config.yaml
init: "uniform"
init_std_qkv: 0.0801
init_std_up: 0.0801
beta2: 0.99
decay_fraction: 0.912
decay_shape: "linear"
Each number is 50 + 15 x the weight over its row's rms, rounded and kept within 0 to 99. Layers, rows and columns count from 0. The size before them is the row's rms in percent of the matrix's.

# layer 3 MLP up, 128x64, rms 0.255, rows 116-127, columns 0-31
087:33 78 39 59 53 26 37 78 61 57 42 38 52 44 21 59 40 48 59 42 52 50 58 49 73 43 65 37 74 39 39 31
094:42 53 55 62 34 34 38 40 31 55 45 52 37 34 41 63 64 70 36 46 34 57 38 84 36 58 53 63 27 59 42 75
095:56 54 40 35 51 74 39 49 62 23 71 58 36 44 24 62 45 36 31 31 45 19 58 44 37 61 63 17 67 42 45 69
103:76 33 68 69 46 33 95 68 66 43 55 29 46 55 43 40 67 49 65 76 58 29 48 58 36 55 26 49 31 23 47 80
095:31 22 26 72 58 36 73 17 33 47 58 42 53 53 52 76 52 42 32 57 66 40 41 57 43 14 57 51 62 69 57 66
083:63 59 34 47 53 28 29 30 65 50 27 45 42 51 21 44 59 51 43 09 28 60 44 50 58 46 46 44 21 35 29 37
108:72 34 51 24 41 29 42 67 51 58 52 22 29 50 77 59 32 46 51 55 65 62 84 26 71 70 72 41 65 35 58 30
096:73 31 55 51 57 42 64 50 40 55 39 48 53 37 56 47 64 80 35 50 23 56 55 23 76 41 58 60 50 52 33 75
104:44 30 57 29 45 22 66 93 66 66 22 52 75 55 77 76 35 31 46 71 51 68 41 41 55 45 52 27 38 39 51 32
099:67 52 84 57 47 54 58 44 43 45 61 37 27 56 57 59 58 63 73 43 28 38 14 63 74 65 45 59 70 58 56 54
097:29 54 63 50 59 41 48 44 57 50 31 48 51 28 63 85 12 49 40 65 59 63 44 56 24 33 74 52 27 79 40 62
092:44 22 49 54 56 44 49 25 74 92 78 58 49 51 68 69 53 31 17 60 30 44 56 61 40 51 45 74 58 46 42 44
# layer 3 MLP down (transposed), 128x64, rms 0.374, rows 116-127, columns 0-31
079:80 09 33 44 42 69 60 16 46 45 46 41 67 57 61 48 51 46 69 79 50 67 35 55 35 38 45 53 38 56 65 41
104:61 63 41 56 27 56 62 52 45 68 78 61 53 50 51 49 22 70 51 61 54 38 68 63 59 36 34 46 55 33 50 66
079:54 45 58 46 63 69 52 46 33 69 08 38 53 53 28 42 65 15 70 61 48 78 54 57 26 18 34 74 41 42 29 62
115:57 55 59 26 48 63 61 42 44 59 70 59 68 56 42 39 46 39 24 39 48 35 35 64 63 75 72 45 67 40 63 58
108:30 62 58 45 57 63 26 70 60 41 31 70 61 38 75 29 55 61 46 30 60 50 42 36 29 58 33 50 35 53 30 61
076:50 56 60 66 47 44 61 39 50 46 40 40 47 37 59 56 41 54 50 95 57 50 30 63 12 24 60 59 66 60 48 30
116:59 79 69 59 33 47 54 58 23 49 49 52 59 66 70 57 57 38 45 18 63 67 43 48 16 51 28 71 48 65 55 27
072:57 51 48 34 54 30 47 55 42 53 40 40 81 43 11 54 53 46 43 51 76 54 76 66 51 48 57 39 47 74 64 23
118:51 61 63 64 45 31 31 39 44 52 48 36 85 34 41 67 49 39 30 06 54 35 52 56 53 56 55 54 57 50 51 60
082:37 52 39 50 47 48 41 40 59 46 67 40 45 22 68 33 40 18 38 33 82 48 39 51 24 24 14 53 39 53 46 51
075:59 54 24 40 40 46 55 71 62 45 50 58 62 43 27 17 40 26 41 07 39 40 60 63 39 45 41 68 30 21 47 42
082:73 51 37 35 37 36 34 55 33 38 28 49 43 27 15 14 58 73 51 57 74 35 70 35 53 35 61 34 57 73 54 46